Part of a small language model's weights: MLP 1280 SwiGLU, 7629 steps.
Each number is 128 + 32 x the weight over its row's rms, rounded and kept within 0 to 255. Layers, rows and columns count from 0. The size above them is the row's rms in percent of the matrix's.

# layer 4 MLP gate, 1280x640, rms 0.0349, rows 0-24, columns 384-511
size [ 97  99 106  98 104 101  97 100 102 102 113 106  97 102 104  95 103  92  92  95 102 100  91  92  95]
[[152 132 133 120 150 149  81  78  90 125 126 170 163 170 167 102 126 138 145 187 161  93 164 122 145  95 139 131 101 119 168 163  89 173 116 109 115 156 126 152 131  56 125 135  95  91 106 150 102 126 165  95 157 102 120  86 146  73 165 142 126 143  95 153 172 119  85 159  89 166 106 115 138  90 149 163 156 178  88  98  50 131 124 140 162  90 179 164 163 167 118 160 120 101 190 124  83 125 181 103 150 130 165 193 160 128 134  83 156 132 121 175 101  75 109  42 207 127 127 171  80 125 141 113 161 173 108 127]
 [166  97 153  91 113  83 133  94 106 205 136 191 158 125 152 155 130 108 152 125 124 199 121 125 114 141 152 166 135 137 139 166 107  99  83 123 131 143 129 143  99 124 111 177  82  44 146  75 108 127 198 136  80 148 113 140 137 138 111 138 184 102 200 152 101 149 125 109 137 104  93 119 126  58 145 247 123 113 161 137 148 136 139 124 104 114 115 140 160 134 183  82 178 169 113 135 122 134 163 195 131 140 144 131  93 141 119 133 128 130 152 121 170 144 124 110 123  38 130 182 111 129 142 132  82 180 132 146]
 [134  74 190 114 165 155 169 102 163 161 152 122 164 146  68 128 109  93 153 129  98 139 151 129 172 130 150 135 106  93 172 150 169 159 154  82 109 136 127 102 158 150  99  91 117 120 109 128 163 156 131  95 165 115 154  85 133 144 155 162 110 136 149 149 174 128 176 198  96 184 148 121 132 153 119 148  67 157  96 131  78 160 112 102 104 100 166 167 135 135 103 161 124 138 124  80 168 126  97 151 151 150 184  96 101 135 202 107  97 176 137  72 101  66  97 130  99 143 106  93 103 142 158 148  93 151 178 125]
 [166 107 145  97  95 107 133 111 138 140  91  19 113 115 153 155 130 162 159 133 156 166  84 135 135 127 168 130  86 148 107 130  87 100  88 166  71 122 147 160 129 122  86  96 147 123  81  85 112 195 152 154 114 106 111 134 151 120 180 162 141 143 113 135  64 148  96  96 107 202 189 148  61 147 113 168 173 154  98 121 126 155 115 129  97 164 140 117 117 118 133 157 114 157 168 191 156 141  77 132 137 138 123 140 101 124  90 165 126 140 108 108 119 108 102 156 121  89 108  98 163 102 121  86  96 220  88 150]
 [142 130 116 147  90 160 133 118 119 127 149 123 129 133  89  74  75 184  70 146 100 136 108 133  72 105 158  29 127 127  89 135 153  92  95  96 180 155 177  75 176  76 114  78 100 118 107 141 135 116 137 110 107 107 140 103 137 145 141 164 156 132 153  90 125 136 113  86 137  88 147 192 179 132  85 191  82 197 151 125 184 165 138 100 204 111 156 133 153 144  99 112 115 101 141 123  97  82 186 159 136 119 158 146 138 155 126 122  53 170 168 117 144  69 124 172  88 131 111  99 130  80  64  50 169  71 112  90]
 [147 138 166 147 147  67 192 115 153 173 113 176  90 102 115  96 162 145  94 144 183  85 166  57  78 155 116 108  85 113 208 116 108 139 158 127  87  84 141 142  76 110 172 140 197 187 141 132 153  77 121 147 145 148 110 117 133 130 130 111 149 187 146  69 136 151 100 127 171 129 158 115 136 119  63  99 102  63 175  77 113  86  76 153 124 172 135 114 123 154 126 116 153 104 167 128 114  79 139 166 136  80 116 133 151 108 129 174 130 103 153 161 157 129 148  60 112 149 117 162 109  96  88 149 169  71 140 161]
 [ 82 119 144 133 126 127 122 154 128 127 100 144 127  86 119 131 172 136 181 144  98 179 140  95 134 101 161 106 149 106 140 148 194 158 115 168 100  93  72  80 153  84  88 148 196  67  94 127 130 108 124 108 153 152 165 119  94  76 144 170 103 136  90  94  82 131  89 135 114  94 159 120 129 149 140 116  67 137 174 106 163 148 141  84 117 189 127 143  56 107 166 161 125 172 123 130 117 117 128 112 128 100 165 163 102  74 174  83 147  64 118 136 135  52 131 114  47 147 151 150 139 127  83  87 130  68 142 153]
 [114 183 157 166 143 108  85 139  72  42 188 100 151 150 123 145 100 147  75 112 108 101 117 172 135 170 120 166 169 111 126 116 104 109 141 105 123 113 134 130 182 132 157 135  53 183 125 120  83 111 104 141 130 133 149 127 115 199 177 126 181 106  73  94 112 157 107 126 150 125 142 101 172 139 151 131 144 120 166  90 134 149  78 117 179 167  81 175 163 111 217 112 150 116 140 191 127  79 144  58 134 173 124 121 150 116 131  86 115 131 109 200 110 147 135 129 159 150 115 130 140 122  83 115  97 176 161 124]
 [153 129 107 100 116 154  89 110 197 122 112 129 125 145  79 106  78 131 140 153 103 147  75 180 191 134 179  81 172 151 141 178 114 165 169  32 155 122 142 131 157  93 109  76 148 167 116 150 100  95 136 129 130 107 152 158  86  70  99 114 146 175 128 121 168 159  51 145 135 124 199 117 146  66 139 114  70 191 182 114 118 179 160 143  85  95 112 133  73 170 135 153 139 159 137 133 138 179 102  72  78 201 176 147 165 165 148 150 129 107  86  84 136 181 121 172 110  71 190  68  98 108 106 139 152 122 128  88]
 [178  59 173 127  71  91 113  91 130  92 176  90 157 128 104 105 136 179 164  94 156 107 125 135  95 187 136 102 198 160 194 140 135 117  70 127 146 134  65 125 143 169  65 130 126 106  88 106 117  63 105  85 152 194 160 136 139 128 153 153  92 142 156  69 104 172 119 137 130 133  81 162 153 155 130  82  88  88 180 116 166 127 103 163 121 107 180  96 121  88  81 110 126 124 147 154 195 116 118 122 150 103 189 139 119 110 155  98 155 156 125 127  73 192  93  91 161 178 114  74 181  80 143 146 195 115 113 121]
 [160 160 167 175 130 115 130 141 207  94 100  63 107 135 164 157 131 108 106 109 150 149 151 135 136 109 164 112  94 124 170 104 172  59 116  89 156  97 110 122 172  80 109 147 158 176 159 100 114 135 146 169 157 105 130 119  94 161  99 122  90 178 111 165 187 158 107 165 102 200 140 186 142 112  72 110 134 162  55 176 148 172  93 147 146  94  80 130  87 165 138 127 105 145  66 160 208 101 133 134 135 119 102 118 150 101  64 114 105 136 115 176  96  88 114 143  73 123 105 137  78 125 128 111 106  93 170 133]
 [101  84 105 132 120 110 130 107 150 137  87  56 112 103 101 127  47 110 151 131 146 178  85 117  54 128 133  76 100 176 175  75  75 104 155 181  94  81 164  98 105 152 104 135 155  92 121 122 152 153  88 115 176 135 141 170 115  82 157 126 119 131 155 101 141 119 128 164  30 128  87 156 131 107  99  95  70 149 130 119 149  92  80  99 109  80 117 137 146 157  92 101  68 153 149 192 223 106 100 196  51 119  96 149 102 148 124 155 161 164 105 117 147 118 128 107 164 119 128  91 157 120 148  75 112 130 117 108]
 [157 161 121 133 166 128 116 151 151 145 142 109 144 111  77 123 137 140 165 124  48 130 138 158 100 115  83 150 139 136 120 100  75 132 167 172 195 141 144 115 127 178  67  98 127 158 156  97 171 114 126 109 130 136 136 139  94 123  73 155  97 109 213 129 157 107 183 140  74  99 114 132 125 173 131 128 129  92 126 134  86 158  73 130 107 149 171 139 113 120 126 190 152 150 121  88 167 135 124 115 105 141 133 137 102 107 145 150 154 114  64 137  64 103 142  93 175 167 138 126 168 100  64  76 139 219 119  83]
 [141 130 153 111 123  86 120 165  95  85 135 115 114  84 136 136  89 156 124 139 112 153  64 134 161  76  95 143 125 117  83 215 137 104 107 127  94 120 132 195 152  71  48 125 107 117 119 100  85  95 168  49  80 144 125 122 136 113  76 164 118 133 124 130 148 110  69  86 130 163 100 185 175 111 148 120 148  75 106 163 142 153 145  93 163 154 110  94 109  84 172  85 146 136  98 122  75 121  94 114 132 139 110  94 157 152 111 157 131 162 153 146 153  90 127 199 114  52  79 140  70 128  96 112 110 114 114 115]
 [117 124 167 130  89 156  85 149 120 176 155  72 165 145 116 125 134 105  97 162 135 179 158 147 181 108 151 147 102 174 146 113 100 108 113  91 177  28 118 104 119 149  92 106 115 138 103 170  86 149 129 106 137 111 135 115 141 104 114 173  61 131 151 132 124  77 133 154 160 147 124 148 150 110 133 170 117 111  77 109 147 160 173 156  91 151 132 126 115 104 163 139 135 134 142 173 134 131 119 138 108 123 139 162  98 166 146 202 114  88  70  97 128  69  87 118 135 121 198  93 117 132 180 147 125 177 134 220]
 [123  97 126 106 112 145  89 123 145 154  69 132 102 114 158 153 121 169 100 168 173 154 135  94 184  93 173 130 142 154 150 117 102 169 132 150 164 123 146 144 113 110 152  69 149 108 115 153 116 126 169 122 119  52 111 101  95  93 156 125 168 160 132  86  83 132  58 106 140 142  85  91 155 188 145 135 108  91  83 152 173 127  81 143 134  67 117  82 173  78 131 110 126 149 173 111 134 136 115  80  42 162  92 148 112 134 129 128 103 108 111 103 143 178 125  80 129 166 101 145 114 213  70 128 176 108  86 128]
 [ 98 190  85 187 102 221  88  89 131  99 113 139 128 116 154 146  87 158 105 102 113 203  61  96  72 147 135  91 182 133  53  90 143 126 116  80  74  78 181 182 157 113  49  99 139 183 162 109  98  65  69 138 109 137 108 154  93 142 134 127 164 168 139  94 147 146  65 132 144 138 117 156 130 147  95 131 101 122 108 111 108  96 104 129  91 151 105 119  98 181  74 132 113 145  99 197  93 121  83  59 139 118 143 105  75 170  54 157 104 164 127 107 120 140 150 174 145  89 111 155  92 143  99 135 209 125 172 127]
 [128 151 166 130 128  62 155  98 118 151 123 133 117 127 129 132  87 129 183 106 125 129 103 117 139 104 104 163 138 136 112 106 111 111  63  86 145 176 107 185  85 105  65 126 148 117 149 109 150  69 135  98  69 149 148 147 109  88  79 119 125 136 156 152  90 149 140 101 115 203 110 142 112 146 165 142 114  91 128 126 125 125  52 104 107 149 190 146  70 127  90 132 155 146 123  93 115  92 153 159  95 162 134 104  90 131 102  97 139 158  75  80 108 179 133  70 124  94 170  40 124 118 108 140 137 151 123 203]
 [112 109 180 123 107 109 162 142 149 137 121 138 126 127 147 159 205 122 106 133 153 173 126 153 149 143 132  82 171 117 129 123 100 153 104 109 106 106 108 103 120 145 110  64 152 182 162 118 124 136  92  90 202 129 104 131 119 120 156 122 102 124 139  91  94 166 108 125 111 112 123 131 162 129 110 167 123 155 121 121  89 170 133 140 123 136  98  67  97 131 116 122 133 160 141 144 145 107 136  31 172 154 145 116 116 202 150 193 107 134 143 124 118  60  88 170 133 151 154 124 173 124 159  82 192 137 199 116]
 [168 199 143 191 105 142  72 158 136 116 117 155 142 193  77 111 121 189 118 177 108  98 175 147 123 139 189  95 150  90 138 111 114 177 163 112 105 156 168 175 113  80  58  94 108  97  68 121 119 140 120  60 128 139 143 167 124  87 128 130 158 136 157 142 145 110  70 190  67  91 131 138 152 129  71 175 115 162 154 167  90 177 120 161 107 105  57  97 126  95 116 126  83 146 119 160 198 137 135  80 142 104 119 125 115 109 134 111 114 120 137 123 158 146 152 127  88 142 141 107 119 119 175 178 138  91 140 119]
 [171 149  83 198  68 177 133 119  91 124 206 131 140 184  61 123 101 161 125 144 118 166 126 119 113  70 149 146 124 134 117 129  67  98 132  93 132 150 162 121 144 103 102  94 144 103 114 139  57 117 142 186 162 160 137 140  74  84 107 140 121 208 150 133  69 164  35 115  80 113 139  52 166 117 105 141 102 160 150 148 122 156 102 144  98 160 104  82 152 190  75  90 175 106  87 104 137 120 132 134 100 140 131 175 153 160 144 125 120 126 128  99 103  85  92  93  96  90 166 118  93 163 189 109 103 128 136 141]
 [100 117 141 146 123 102  95 179 121 128  99  92 113 101  94 137 184 118 110 160 129  69 154 105  86 114 132 140  96 136  86 146 150 113 110  61 113 179 112 157 146  75  81 118 158 140 190  85 146 182  92  94 101 129  76 149 117 147 146  77 113 103 116  69 127 133 109 142 166 154 151 120 164 118  75 119 124  76 136 104 108 147  97 126 168 153 112  82 148 170 175 162  87 130 132 127  91 119 176  60 155  69 148 149  87 104 102 126 103 139 201 146 103 120 113 141 146  94 162 225 123  90  97  54 146  68 146 147]
 [127 121 133 180 149  56 150 121  95 162 100  95  84 148 148 179 117 150  99 109 134 107  98 137 125 128 126 112 132 114  90 111 158 136 125 132 128 135 184 150  87 174 115 112 109 155  94  79 103 168 103  63 201  90 126 165 104 152  57 122 138 141  90 146 101 126 111 130 136 134 114 119 138 177  97  45 131 135 143 128 167 193 130  93 153 155 149 123 191 149 243 120 108 161 191 185 151 132 157  98 103 154 194 116 136 112 118 183 125 161 149 101 109  96 129 117 106 152 120 176 157 148 112 111 166 197 125 112]
 [129 131 102 122 102 132 147 176 135  83 102  94 102  89  81 127 102 155  89 124  76  77 123 140 143  78 149 119 129 110 147 130 133 107 193 179  88 169 132 134 130 123 134  53 106 175 160 123 162  89 112 159  86 191 119 169 164 160 167 179 147 154  99  50 131 122 140 139 152 162 123 135  62 108  91  54  89 100 123 121 101 110 101 167  78  94 152 101 138 109 111 136 160 148 172 125  94 106 146 104  95 133 109  93 161 141 156 145 155  74 131 179 110  88 119 118 110 113 111  95 158 108 144 116 139 103 170 120]
 [158  97 132 149  77  72 168 113 134 174 149 151 155 121 142 115 147 185 122 126 128 158 145 212  86 184 140 118 124  98 116 100 169 142  63 153 183 126 117 128  97 188 102 110 163  75 192 157 196 170 124 135  91 136  94 145  81 147  90 169  99 115 134 113 142 151 144  92  98 122 135 110  92 104  82 116 123 170  99 132 173 143 173  84 115 153  94  93  77 181 116 102  48 118 173 129 137 117 122 128  93 108 123 115 105 110  99  87 139 121 114 129 145 144 130 134 151 100 158  82 108 137 111 173 153  43 168 184]]